{
  "num_hidden_layers": 9,
  "hidden_size": 224,
  "intermediate_size": 768,
  "hidden_act": "swiglu",
  "norm_place": "pre",
  "norm_eps": 1e-05,
  "attn_scale": 0.125,
  "init_std_up": 0.025,
  "beta1": 0.9,
  "final_lr_fraction": 0.0
}
Each number is 128 + 24 x the weight over its row's rms, rounded and kept within 0 to 255. Layers, rows and columns count from 0. Numbers have three digits each. The size before them is the row's rms in percent of the matrix's.

# layer 4 MLP down, 224x768, rms 0.0761, rows 120-223, columns 0-127
118:132132127072135113119128092112179085112129119091145139097137104090130120113131114127111126182130180184127140149146128117117137176159127167096137129092170112153124137120155166129105107194153122152104092137127151119134132099134140144106155156151135112113138125119146178122157162109147135152098154160196148129100101147177154129136103134156098125152138100130143115122153164122131158071172
092:098145118101127119153128096142135138202085129110088124149125079096165104103125094097132070170129132121138137075105146139084166101085072135140126125161155115105090123119121113106094166146102119185160113134090141134154149133168148152097153126130149170119126087134106138177163125144125147162126128105177110165163120135146130111094163089135088145139117109143146110114155109104145148147066
107:128104105181125120135144139098126107125069156145118132162135141124116144139132134108121154039070128118117163089119115117151128183114132076149084157135117140126132135157167148103133109156128124126168146137091097148137147128121125129099121114164119116123183113142093147118113101116130135093144138156122104129150136096138156135115097096150149164168178116085137083124152147151154138106188
117:117145108121083140109118131118114105143110041127123117149125099121095095117118152146122120127133103111142141133147107115130121165143120211173146116181106138077127135067134164141108076142129136053184149134144157179129120108121149153118111112134085121102098128186110119135117093184129127147070148129187146145110138115113107136124128116100160162113136118074101102186116127122118125127096
112:122095126136116139166128120133124122096159090130120097082121088166130130134106118151130138185136100155112115047150141139106132142124123152092141151119162105127196109139138112150136095133129082145139131131126126136127098104101093137096102149135161117139123112138100120156141119135127109117128108110140121082122110122125150155143145109157121159159121113123165160102134137133115121154161
093:152141129136133120122119165108084125088127105138158120121111129112101150125127109136106127103157095101144138160132137092133117138110122145129138125169106121121094109132137141109135161106113159143098123148149106161111131156161076095099132121154173111121142123122097155117145112116195124148153121104149105137163075131123161099138125125146140136132089125090084111151116104132107135162176
087:112127111190119121124132144102087142143076120115083132106144156144111087103145130107142098135161118132152131092104126098162119153111120086100120124114126110131144126139131121154112152116157125103135103129093123105157135098100155147149093141122125153113136134128125132136097146104122114157107129115131108109151184122142155140112148089098191117097128129142081147153165089151096092126108
064:205122129120134133127145148121120122103118130136231148117106129141127181148143160146131185100128080118128129158147162140146103157097153150157125114096116141113158129147101103143107061111102173128195135152147113133135125119116140142116126125134049123131127135141136123132112125122140136140153133125142071127142136115134133154137094072137131078141129113101081119181237121129121181112110
108:125133124142119148112125131161122113084150137077142150154175123137111148132130105153095134122164106099179119115151124135161092188113143207163112178076160097135076081135108159160149109112123134083110123121132148128129157148101128115151115122115179129119143101074122085151141122149149124140127117114115125147112119128118148110134092131132126131101205145072125126127115103126117111143118
091:147144135104107052146111133138129155168132128105156153091104135141127114128074089134112152153158050147146156113137115103144099158115125156113143120089133091119149096151122104134085123094128128114058118152130137107115151117141167118124138149144150132123116113159117152157177086125102099126130114148150144113084124129165133138137151126092132158152106106131120147103134146151110081124155
112:148118100167142095112079120126176131160096072166118148155116161116100121183140153135126153146117121116125155148109111121123128142091120137108135125148087169115142140134052147141147169106085131115098119141099128125148090115163115130131149115148136085162131130123092158113116124099113111110157134126136162167142106115127119144134165116127125157174101161127129155097151124118150120144188
099:129144131137104150156080099139133132142133139112129131129178119131078058089114100156101136143124145125179157161128134091167098149125131133121142072101138135112143172088111121136116153073124110109120082107138136072151144095158151136152155178122158098136123161129149099115121143129118109131123160133144134140142124135115095112125127175157144155123148110147122143147172146145170088131159
096:149112144087116110111154098092133089107106111143160102137151111106175132136128123155149105127105118109118141128154149164124090134108119129114125134139145176165088178109121105123114159118144158107118114117144143156120131153098124117117102161147166115123176154103125115075143159141141173132117142134164111149120137145115144131129132154131129177150112153109077075158084131146156167114116
104:120136116073133138134163189120154132133068123104096126117134111119159161114144119106135143155128105140128144160109119083161141175133100139121114115149102164113117124125159133137146159119109123128158144121123123107132122126081163124152159115147171132154145137128094126152089093136118117091116096160094114118097147144124115082127128118108117089093167151104149164109081087076150150110070
097:114125106168147105131134150124148129165093129105092144157107141148145109176122148113155125143129147104119158166157110131130139105122095118165135115203093103082146143089137103144156128146081113145134147124129161160114122161130070160148146104128106110147143124148137143136126154131077095116113081173034174106124119139146135132149121131115100115123150094094132082114169091120122152140105
097:121145120171141139124116097120109084117157080122091173141106161100130143137136126162132139092110143099132108162141129121087146112167138111136158122133143149134097110114145119120120134069110094188183110145117134146145137169139092122168121108093113148148124131176148122117134137113138081137128131123125118141138145140143102160127113062139117139114108114125168163097138152144083158133113
096:145115152099166148169130118136122108129093120107162128114097118112096106112146101115133138149143085147134134143144121148127116208156163121119156163095139133112145142159122098157163098174158155135135120148089111172119095110128124135102130128096209117134157154164111169183149102138089144125085140116182145127162132140127103140137123138070172168082154120098122145133117124110137116131092
110:128123138103121093151086141131141126106142122111120077110122105162119105124140150080070131106093194142076158052142125148164089118174138147133120095152146129086110141118104131123102079168170122130116104138118131118134117079151088163100117114150099135139150149123141158132171120132134118141123101136132136113136124119146106084126102120118201118181125131121163145131109101154134120120159
089:158115140152134118153128118111124169155153154110173148153136114126098146154135092140104137094144133167153125134136102117117117112148158124077138110103151118098151189103123137118145128170102176056073085147136143130135138106144111175122152119127117156140111102104117146125139176109138130135142093148098169177112149147084109147124094150182138163080098104103112152107143088135156117119126
091:161146118166115155130133075103067125206129121111180097129156158160116160152140140125130147069094120119114125117092162131131125132106151132108124173131113137113111134114128112131151123137140157084056126135137112125141163137116155145156137162130136118131144114127094134152089132148158149140137149151175153120107139097096147124127157155121115131115111097108128136166107117144133067084110
081:153136117140088073130138105101147108114179128107194188137171141099090175173114105147129160088146125112116121205149146121099146137137148084111127130129149139101116152147101139119123131140134151169130120134139147134118139132131133103134130141153134124127103116079132127115136185121121083133148097140137124148129148144123134113102106135140159103143135113095102135124089121115150178093166
095:123156141088117107147123130124119083106132131124121134158133145124124130153126119115127115094103173098157135093113151120094146140139138140155114126141135109145093146124136154154136159120144118107092138114146179098117154134100099093138129102070160106130128114118161116104123123132145161098143127152127126170127126123106145154116135152083115173126116103140094138141167133131124097135139
102:138110133106147191101087091091120101082090114164134120124127173151168169126141179132133155164118141096114136126101129149173124140114147124127124198142124130139086147142120172121123136130132152141029146118130172135165124118147131080197118154152136143145100131115100114155109078115177144121153146130221090162158106166068152122120143176110170136126148131135138129150103156131153136149192
111:117126127091138136132137140126143128108099132130127155108159137147152122137119112127127121091130105105102163095164113124155150115093109151127125115119130145210147127130176166138085126114144136107076136125143165157134123123116113158158136114092129133139165125096131146127132143149133148079152121107137082156149110128129115100125117076147105092119171136145123146128132090122100134175113
118:122112116142144195121134126121150087109130119131136142126103107159187169139122158141192100113138129162089145088104110173171104132158128140146142097138137108121048184107135146117064160186108159172107143151154138131144175138111104119144149124172181116120123118101121121108133070123129144148090148117155124134125097141119154103101139178121156126143126135113098107092062150132102096159149
106:124100115112142083137155146091111139153193120127146113133096111123142164108115092130076134136115117111094105112131136147174130137166136153136126170075140050129135124113148193136105147089086138079112138129141157063121120089165168120152105139094091092179136152103127148150157176139103121120115132107160070139119101092154122118128109137153108130134105151133153150134163142118117125105113
124:138140110110138113113151172134100144162135142139132163110105136104120095148145121120139124135105105097122124106126097133098093105147137134155150115115098190099106148115173100119095105127080138118109127134159156148085136142150157074153136109125079119118104109158147109123125101106144146150068138122118078156125141126140113138108119163099100141136147117105163135127143105140111086106162
073:067081126142117149111104133110128130113112125115041167156176138133130145155110113130159119085169128138143148099097124087121162130128068111143125122162117119149135107140128092113114110150107094142131128106110111112145142133145112123183128120145198117134105143158073139146134094134123133117134118157122115123144148125132142116133152095114135124122133090115143129127079126129134116135121
124:124133137162135100123111165178162113128133105141095150095113149156125155129153148142147112114107116139117133081138161161074108086158112165168115156114120125136132146151149111136116157148096089128144117135137154135139152165147096085116147135118085129125117129146142157123144093163146135112123127108205103187137128147157152136121133131178132106125112121107107114123126120131122090141126
103:112109119129109138106147099136106117087166172126115153147146169123161173089112113097113109082132095144143159091129143097031164109135132086152130125149128172142162121117139118144143168111155123163176131107120131174116141102112152126130098116091100175126137158126125177114145130119086101108128133090152147159096144144151155096141137141188183120138224117112121135092120124147142135094141
079:162117118105153107142113106135136151114094113111194112159091140112124138112145157107142133132124117139127166102113134125173112141146173111128093142116112181181143115119099149106124121130093160144125138152141079125112124159162148164122119130117158119119125103150153141083106093135146134145089139165096131093138125124161136097156127182112141184143109161161141168110096144135106175131144
112:132131170131159122092140111132167109140083129121125148157141105089145125102139130130123112167144111068138148194150093112163120138111120139142126138131126101126104136170089117126091149110176138153136121094151126122097110115117100107164146120165071124160120126123158115125120168078173103106130147091154174109151156130089115124109142147140123100092134150132146144157135155113143183165155
104:123117114143121134108153148130147108152132096125131159132158142126168117158140159132120156161119109104100106111154135153154112102138131132135096077110099161107090144174084128136102100079115117180180162118140126122124131085156136125135129128143114147128082128100153163128115116145114123128137182128158115121102127148092144127117137157139104172150088149127118086146116119157141168132128
077:172136154128115120141215156127071169087138131125184142174150124120102078163140156113113112145152135102181105167112117120134134127142130111104132110159086162109157135123133147129139159144152147142113168122141151147119139136146094105144122124124127108121136136110163109124125117135111157141144146113148159114136145139143135115109105071141100103109128171181116116152075112116118125103165
095:147100103130126082145162129126140100143084123153170116114133084150171072180161139130135146168141097160137139111133109108137095119150141103091111126117104137138154108139122124128117066125145170067188135134094106072129122172118151159111135130133147132102126158119122157134127165104099109116124102110117147132143108119172106123105144137129151125133115117153104103102162095146117105131118
083:181152134136134194105111127132119166162120187140191132121069121128135117069113149160163077162157144131089110159134125114139111101097175119126152134080114148113130095101082102139179138123158158075192131172155122107118141120164152145106111142138110140123098158154123115132132139137134099118129105117107154119108155127125110160148110122120123101113118145110162171131152172155121152108092
078:172110136147118181117148143146137117158116109095181150118146135113158177110115174145098168140073162139132115155128133122137131124101164091135138096106088106161131121109134131134138130117154186150171145138146127118083152146141110120127103138117245104131114181119140106146116077103099130112139151140083120112113155168155138145127137197144114129107092161114066127127126136146101122127092
069:059127139124117093108151135110109156118140131114017092115120121130089141106123131135127172133109125114135131123139118117158134122121060136111154096147117175132143122123115111126128139143117133056096059083118140129158120125111146111156128116141131130132133154136128130110139166130114137109157129132116096134166178137121132114142138080179079148153162164145125105104160141110127135150124
078:077107166198118104105091133144127106111110156109073155176126109105109152094086104127123105100166117125119122138153149112094133132154115134155131153145119092127123116119128120150076129170139131125170132103132170116133118156126102135102121110137101143123136132125159106168182146109143121134116130143091137154123131126116119137146110135123177080122117119127170139148117149126113140108118
080:100152115127078084128090149116113142150117109115102109107154118119144111139133121143111072170206122152098121130092111118108091128142130175162127133101120152107108140114118102137082145117186106130143112130108161127147130131185164191112086104158116128120116119182136133132137133121147122117145123102117127108155085104100114128142161155108141186170173154106121158120158094142163122133113
077:136130143131134091115154118131139110136119124157132126133117127144143147115129155139141126137128105099121108112158115143132096108116131143151160107114109148163112117132121165149177112158139088153101144114122118164122107102101123120142113130130134112116118126060159100134111148121153162132163108121125131085142166120075134117126094191117123109145129150138121184107124106147113163140205
112:127178114152142182116134079101165097105158131138143116100119121136153131140104142104116119068087153160137159100138148055091090097123141113132178130177102110110134141129131110122109148156176109097147145137138115113103130100084193132111130124136116171140138143108153121085098161140126109146123122123127187106151139119119100127132098110108118181129157101109132064169136085125116113097147
083:156130119119102230165134116116151081129186099116179136135107126117108116139136117121096142069113133114144151115121136151155134137081126111155143119136138101126095152140131126112064090080119149117153152137114119082133131143108140096158118125136062141136107125123098103128150091112140140121117150104130121102133117139105138131127169161126108101119146150152087083125067145108094135143105
080:166107132113148089101121155111166127136113111137196159109090108105136108124121122157146139144118144154144133124153101092125126164144163161087112106104101139143190126165136146114165128142132162120134131150177129155104152179148169115129073156120160131117098108111136125115135171126131130116139137099088107149161124149131103110106134102103141134145138082136085106119173119142143135101086
095:128117076101119124101134091114146102148169124111133128158138078128105093145098084138143131194131123118127134155119115117123122103144120142129145108149136121157116106171146136119171169139106114133166128117105151134143134143139182137171143149127127170131113086117124125132135133154123139135149133157172106098178104103117122130142156092105111110122151119168110147129117099109150110153137
112:137138125163119148113143089100137131178124161136139148084174107141111169128123147151163132140159146112117123125138135151104116110155111160125132096105130138176105137140132117114162115104130106131192135152113121130141142136174064136103125156108134138164174138121107130099196128132148160138139149136094149149209131157141109129117114085144128135108065127110139149109080116145162128116091
099:114120104131138138116084151120149132119160142132111101127141110120128149149136152123110119118119092132131140138144105108157155089113135073155110230132189158109184140161134146142152087109139061075151104142178108133152141120079133131126155116127121128127113155130150134148116102127128149135100149129100164123110135137108121141136150115133103121130180122151154101148181156149121119095108
093:123108113150141142154117108138195095026111154078099124096130071147123110126142130142100115071101136128085122098146124124146121140144123176127100101079134114176121109149133125135132133127114131130094117168118125142120164125151141112131132138136109151088142105100123109135123122133102151115164137141143183132179106132115123150104128151107113111085098169090144161167144101156131086144130
070:185135144125120174125176071127131102073147147137215107141135121115130123125117150093140113096112106127132112125134133128132140138116109088113104132148087113073077125135109118144098159103160168108124141143150111089065110135045092154145136143162147137127126102087133089090108146139128123127107121155125121101156119126125136106146129149171138222127131097130154109122114107148107128135164
112:136178105140108108159133098133124124117103182112134153119146153082129134123146174133146165066139139162083097147108134143181147171135126114111110167090124165099088171123115128129111153161145128110138115109153112170112116145172127104170124145123056121118098121116139132119151177174129158108111129142122139127163138134082153123121076081119148146113135150083122140119123159150122150124079
104:135153087164111144158140144153037095159136095141106152133147165110114131107173113126160129100087110166133131117122124136110116122094139124143129123090122143097128114120093091139144093120124097109135136135150100126140186088138136088175143137070098147135162135114137142116146104130141120120168122125127167119132118091177117115120120122098124107144130079095126150098139135174133105120120
117:137119131126137174134158162115173045086116131116141091115113148123133145146141122082160109103112103144084124177129103133094100150079143132153110082139109105134139167140144157083115127138117140127141144107123147157114126135086159113149162100114163160115142126136122101157133091100101142094165173164091117087147087152117119125115140160130163116178181115096117107144094160118112157121099
073:174113114108128139088138096131114135107141121130201179123115129112159186128151109119109148139114095150133117161136129141157158136155178140169091116151085129138119111120148137123180098126134129115138181181169120127123105141115146125140124073135109117133116129179113134137143129141127151121091097131107107129143140118120142126156121127119136171121141132150184132158158149087140130145152
114:126140102107113141139140142127123161120155107128104136100110126127130172145116129125126113139140120130163131160134132142134125089153120153121140109127126132143131132148151123117095131083150103055127114126158154124113094094104120156141132124146098115091058103146155106081160118099139118107099132127126104091122163156056145143114100131083146112102175111098134074145157110159091141150120
113:111130108154154200140114122137101090163130122125095160132128080147093149157152115090139182139093118098143120167137156145115123129111121146142136125096104128151101106107102133117113157130129140102135127136130117152154137124156136142099120118152171152145112161143133167142111080109128116109160115102089119137096132120116135129114151140106091098081128110101098127174149165120139112139160
111:110154104101117074071128118131129124143123111146140118150159144118136147135116142116150096130142091146072138127131135170164123093122151129122108100183150082135112140150128112099119124183127140170091124129138131205152198140144118133128136107108115115125146125149107113127103139130155151139123122121084141162122093148113107137118147098081110136160175152091147156185099138153112126141158
101:138125127119142127119132144140131134191166143145158106121125076114083111124125147117152141137140154145135108080108148112102146114145162115127166171168136104157146116164096116156124100128102154135073112150136141121139158136139148143084150171139077119150147129118117127135113146103090108123115124136114111160152134121094084118099128086112101131159106146144128150109141142126133089111070
113:133104141117131141094112097123119140117148123108132128119091134113112131151167139101150114102151130144098102107094167143156177105151125109116114072122164155116128148144171135131149154110112118102170128080084104128137149106111142074151138138076098124136102162148088139110106100164154138108110141160152173103094131128103129109151170085138122160183131150111129143156143093101118146154100
085:108151096094123127115109132126120095150137118153102162113110105146141147167139146153118152174140121146115102160127175105152164133129104170129125122146143154116127151132129138145174137108135103127127133120107107126141088114060112113136135144126105083131171115129123123140132114129159166153088168124161095117131122131153131114124142166123077136111107091142158135174090084123144148084118
101:141097109098135112126145145139153110114161143107151123149087094120139196103127141146139173120121131133101126114094140115094180098121143127155149156114106137107139088127105122128124155124064158113122109118142147136130141122139116123136185132131096106134096131132137081111142156138122124185104144104071112123114091129103109121079150102102082086152136124171115174100117137113131120177097
102:132106134154105114071116116124081123129138144134132116123145075108134120119088089113117122146145115105145122091128123103110113138124126113150124124141123134132134153111112112118111145161142130131103132128160154124130114121150095168058127136140127080132097108153121126113126118108133138130137137100094107156176191112131147128106124139128134220178131085088127180132081144102144080110140
109:132137142121112132130142118102106163138141155164110163156167113137097106113125118129093135190126120107134115150078120193133092098178110143133124110123132140137095155128105144100185135139159127118174153112109178118132141140154089119098075146108116120140100106132145108072081111173085127133128130104086121137157140126126120150122125079142136133140076125142090206088113116129137091140138
077:095166139123101095126111125154131146121120128132089133170159121118146171100126105122134092097157116153152125127128125117104117096119098115108121146156136122142133094112109147137119103115149122146159090157110099124148119135179147123087132150119156122106136169133123115115111107094135122144103119117200164122141119118140121161108166126104126174145138159115177145109201142118130095129205
117:125131125134180157127119147159139145153152172117118156156114124155115164143132141153150113122192165169135119111109130130135094133146127153129110133161148136139195171099145129120070077150142135137149107139141110066135111132126156169130085158143156112134120136124130144102123120114119126139099096119107113134107192114146118117119103125129141120113136173161112129136076098094151080121146
076:085114096136116112133116099165098126082136166126080138104126137152148147113100132132118127136147141127142126125102131138124110119122060148186146133144139144105127115164143097076082142118108139149153188142140119100133142157109161097142172088111078146139120103157136110085100134139151162131157147108150154141116109122128121093135120130128131146121186149095135153155161121159132123137188
069:177133097147140089121190131136132137107094123113204084114136133124130120113146171138139090097166178091108098136087135123090149120116118148130145124084107128161078129127134088134126127156144181120146157130158097153097114131126144137117133159108188096128139124140114108180128144128102111116138120132115121176160099126129140135124126130141117117150085125128102139146095143118109132131084
098:134141151109121155119141180111138160086113109134114103122075111146133167148143145141129137193114106133139146144121127124136152094128133106129065118127141115130088153151130149118133108140133115087060132148138132148128137148103100123150098122128164130121110078160114143161125085121194121137123141136134132104098136113130153130121119079172111153128110160150145114094146105159137112167123
114:138113118135131142086120114090115176094146106162126146132116114136134139127151120118146138097118117111121124149152115141122109128125121108131159132123117137151140091110098132117135108144172137120103140139129096128109105097099177166142158138121113131109182146122162149155086154080195136104133153113101119109092125126085142124133124145171128189114130138142133104090131137158141178139112
099:134119143157113118174131087119158097164101147110128127151173128099114131123110119129132099113146123112141149112109143106167153107145139150135133095117103130152179090141143170119130070105077080135148131139102150150133116134162086139132149143165121135157166113178124156113091129145102105117112119170119179107139146132102119155110137107134159161162120124145126141103090116121137133133130
111:124128132157134108149154088139168132181112149084107144081164172144135162109142108114121136177130159092151120154110144138098108106105141129148104188144160107155120125152139133103181148135137127150165123133147162108077130165105156172128130158132116120089118135123120104131159127124166133102140130156116098135102102093126123090124100096114123110098146115160143128094182129134166130129126
087:152145120122140157135080116140135116179145133130084120098131118127134097120114134143140149158119176167115124131100140120129114104111109128124143111107158150108132141118135115119124103113134000112151141130105125119170128125112133103148109187132096116123150119144107134132125118121104095120153140153138115139110119128145124129128131152131130148149111139129161125137097124137120143107135
059:233148143120127124144190136137120143157135131114255150150146115144142125115115116109149131120157117133117152108129122137113120131131196110088125121111133163105143112116111122126150139107131117135102137102134116135081117123135140129143109184121135130118138124119147150137136171118127136120115115125141123124085112119134123153124116089120176138102117111130128131124187136131148115140131
101:133132164104130139135104100144183122150109153129129137140141122162094107139117132143147077092130123136095103102151155127107106140106107109137111111125140141172125136153134128113133088096100153083204117130120109157167143110152161146102124122137125136149155125145121130162134158149143101111118117113082115124147167138156161124129120098101157150119099117120088186109149116118149138136130
121:135125133090110102154144144142145139080157121095107106161113081136108101077135126094126106124127121102186127149108097133144127154126121141146110118105126133075111136136156126147112156120117158147145116111110114143124107135158152112129135112144119082093157119139139102149131139077112144137132132177040132141154121097104100107109142092142134094108112130107144104122096121116108110087115
100:143097082139098138139127110148116129135141137160131130134132132134139149121145107161121145120127091142122123083153089138197118080133158160100152142092103116113149119105129139124121131146131151154069115131108192135136151108146171131129147175105073155133151094131110145101149141125113121143113114107159111127107128178155129131125166160124121148131082125158164139138130133165164124164103
096:142130164130124142119121128114140118071115109104124153147127130120133151149121112082139105083117134110121119111130149119120165153149131106129101067089101141063171106126125132142157123133126137193108141128113171172116132147134169122172101133114078173152156133118112131184122156125115133106147133118128162151073096127074087124129114106139146178140113107114104138149107122111110175106197
117:140116143128086103122138128135145132154147114121145174081154126121107112138114117143137118163112104120167182110147107097156087094104126137131117133148135123148167120133137133103113118094141138130074162089127106114107144159126111081127142098137116099129123133139120108093137117122150103125139111096152124143126067128116140100141112128104128143136149129125156128150087124133120111105112
116:127145155107139129071124156087085158140126137146121104120141122116074130141082141145124106161144129092093130110113145164136132129117135126096084163114169070138117131180212136152080153125137126149120113113106182166145095117149101095068120130151140141165128144116114101089105143156123121134120134153160078118149156160150154138118142084149084082082158136130133121089152138141099146172134
080:142119142117135093103167120120146159158107108115117145089128150117115122150133121116097128178125112148119121153142128103161135091147118069095137166162154137152120151108103163138124145183115181062171125147133141154094114094085147117143116127119102107126132141137093171103141167108122125143113146118135138144133119126171144146168126188130118205138196139136117156134121120121130130115142
084:077105143148113103126115116143101103129108116146098096118139125136133159094104114144144145113132156133097112164116136156151104126151125090104128126172155158123125122141140151097142141154176130146081167110142084185142138150118127104166143137145089129105109100131136140117126137103142139151145089117130083124138110100113140143121135135115132110120142124133097074083127111131103144141167
107:137127096121117143127106144143119115181119145129167127141145091107128119109164101138136141163156093107140137174127134188133185131145163132099129099173110174151158108111074143118172165132103140098085105101107131167136123118137136122176148113093207130159129148106103140142120131144105110131110116135131136121128129143135114114125113105144119123098130158133089164161094103124134148112064
101:118147136089129143093101105089130126161120172126097086148119129141149120108124144110128116139150135136136135182137098113091089188127138115119128139146120149135110094112112142100168095173144141145155120139055123120140110147140133133125157119128138153117145138140105161163131142137120150178095099142099130112137124121091106118133132157152140103120091107165084157094125121119121120129069
114:130125133102132068115129087114141123157169126116140134135099143110137122095132107126132091148167164168112120177121144103105149129108137133101134097113162131103115155123117104128141088177140131134185109148132117133131140088127165113107093149140091146151091132137133139147121168119131111146156158098151163114119148108105104165139129117118110130155159143168150124113138137112130136134057
102:142122142115103169146110165131097108172172069120130117166130118114161123141097159117135130193139138135152102119144153088106166143130135154140147179090134154122144170163104127138189139142127122153066099161134176164118144093111115106120114129147091141158122114110088122145097122162136133144124149097142080103105129155114098100141167126112130118165105097142085109101064149161113124141088
105:142118118118139114135158134146119113106114147103142161181101181111128149150158095119154158047158165090163109155149113158104164152137146158141139134129144110074135166166136126133154138151126144133142136143149072114117093183164091129150138114162073118130119132095156111122112162131106118092125132141078099162114141132134152121132079124147153090110105150109133166094122157132124154160167
057:045140150140102141124061119113134140133148113117000145141144080125103097116119122107112220107114120126172104111134137106129118094158108129160120126108088142105109139113110121142098129125145112138090151127134139133156145123083147154108115161134078123119112135137153144120115146131116129113143121121124112124081139122089122151141134114114183157129127100120132133123127199129133114121139
064:201103130139141164127091132127115104118133125123255105113129129137139119118138133120126124131166135150138131100122118129135137119111194125122144120140155104118099126120127118123090132128123091131147108147054113141207135138225129123114121148144148132146127127165096129125119092132135131134132117118146126114132102136126122128133160113125107147148101148133143111114085131115120119146131
108:119144120139160121140111152121143136142131160142127118124085140119109104078108114127134130167153103124097092123129147137162099137062121113101103135105158178134084127124118160132152122165138115140032094122146089129150108167115111093105143124160147132115084158139135106153147140122116125109111107162180120067128134120147126132118161168153119113118145174135157126077132105136125136112086
116:131116136098159155115151120158124124104137142098126133143121117143177112119114097097150136172103122090127093087165136117136119147113123108155169134125102115151115115123175095127076161137083131097122165157126125113117086139126098108138140116149171159108163141098122101188147113109117143111130135090117154160132094106124156138132100138122118104148133138159144196138054122158092096139159
072:082115144175124082142106105107129123123163115118086162120128124137169134121130122135103130169103072149121133152112120153141129131137123136110121146151177095120132123132136120155130138126156097129064124126163142115153097136115126114143146143098165152115113102119155144087155129091146101143076136112099129164110125129147123140149093104136131114113131145155113141141168159112139115120140
109:127113130148095155130126093150168114100147147125138104122093109108140095211125109126130155137120124125102129131128121178114132115174145076144138163161105132145085140114138123108080048095116113105101149114117113130130127118139082145095180094111105092147134130141141165132126109123130145127125134146095146170121098123123067109118106120120138106117126170123156119119112130107133145118155
098:122152143120162098102096084148146126091130135110115140154133141154095213135156149127131160121119118139115093157120164109123187135103111121132152143126106106127093104117112149133132109120160117131123128144130136152121131147122155125161129089138095128146119132107182134131079134121134166177140111145089111111157161099128147149132095097138125090144199139159152143137123127128117112144114
106:134129113129101121124148120145121117134112158152152127123112063109114091175135163062135142154136189120114130132159153140194109080155132088117073068147133176138145141113117148128153103072105124122106120105112095075127098119127088098137111139106107127087127150138135115141139141183084142114150144137173170107150078103130122119109155154159163149104105105181124138142120096124122179142135
093:157114138142144106113134109127084152151145109145162090093114127156080141080129096134142118132149149140125104132101106148145119091098121143142161118146130095112110110151132111136022131162096139101090143141093088129108158128164141141122150134086105131110120116119095126113159162130112095113135122115119084132128121140108131094118133134115082209105141109172119132124149122147130122128127
092:104103156128135050126105110129107168068127149119067136120097159133114182156129106171082143126133120132144120097129121118078156139129090140150119135112155083162111108142127153125136135102122081127116103144146093127135112135106117165110131122106097139102140131128142157114148142142124120096102114148122134122138162131161118137122093136132149176098126134121185111141163137148155139118170
108:125169171108132162119125119122176131164114136139130136142155131101136110111138123147104112061121148130088095162122108113085182107124153093104135103137120170133139124095116133153105156166095121120235122160167114100098113110120143085132110148081124094140113073136147118081168155114140139128155149122113099126144151150116073124136109123127101198131136102087095101143166117156129175167161
098:110151121130133118173138127152146121146118085118110116140120169155124109097092126155137147097134155136128135138121139143133145179105113126135181108166102158127124155091130095099167146144081131167121135090144081189119121139131194089097108141133237121115132156129132132114138102137112139147145151099072143119087151092135143097139158152081138131145155108139102143162087179104097164150112
101:143138158118099157138161141149084126131140135128145132117149103161136150157128191143128129133117111086131092162131127157133119167154143120089133134134127123078163138131132154127118133109150133124141139118153142090111104114088097105145091145134131096113115133144122146186053118094115136112123109139148162145140128158154148168129111141146140107132142133105147082168153094128161153111118
108:114138134119105145141128136126136156124109123112119136116160121132101112081144153141180124082122090129104164081120126169169139154168104152133147115129147138108168157109112145130104142111074149172146151116113087113121139075128135135130108125088154113115130153098132118109099110162127151103105144139120127086096139137115146143139122096157091155112137127122093102135140113144144104126074
090:101151131077124090158109116106118124103087121110093063130098146144089060119125158162111118112146162132124140079133116127122141117130117175106074126118145141126142114153131130134135107078131142159113121151117134137156093120172084102127093096113142140125135107167157133103120145146121127133159155129121133113166093147064115125149120123135140117119133085129118182175163126136113171161110
059:023114140135121139126066163140133134126126127150000131127129123141122119152132114118140127130114124128118125113118118105121136123127080142136133134140135118162174140129131129134153139132150155134142160131130118110149129130082141130138147084135085132134145106172123142125130105111136133123131151117136135130119140108140133132112159145111158091157124116110114130150109115132135123134147
109:118145082097137076143119115143134134119132167134109131110129112104154096091153171168124131164117109088097087153138112121133129158099119142147117070143129078064160128105119120116149158186109146123153109109108138115135167126102130102144190137120149137140143133142088109133137110129151131152106113145110156172144129125105161169135149138127175085130116105174147097065117108111100121117129
069:176094133088122150130123106138139120110146134146220126120121143133178080137125142126144108135136118124123142127126106113088094090114141132124129113116112113123174115114135132140142126121141176108148126061131156123144118141181173124120095150133185137135131128153109137117112148136128159111139131127150167168144173128127106122113102125084090131164128132142133148100129118131120107121132
114:133130160119128095131158106082147135087104168136138093134117115148162156128112155135119160123112182151140133170156141137103102161117144095110097143148104130158109115134131129134183121140063118106150127139110112147134114099113159142152148126136141132145153091125106150175129094079118139125133162102195174091144133102118147142116141101078148062072114130132130219145138094103141118135138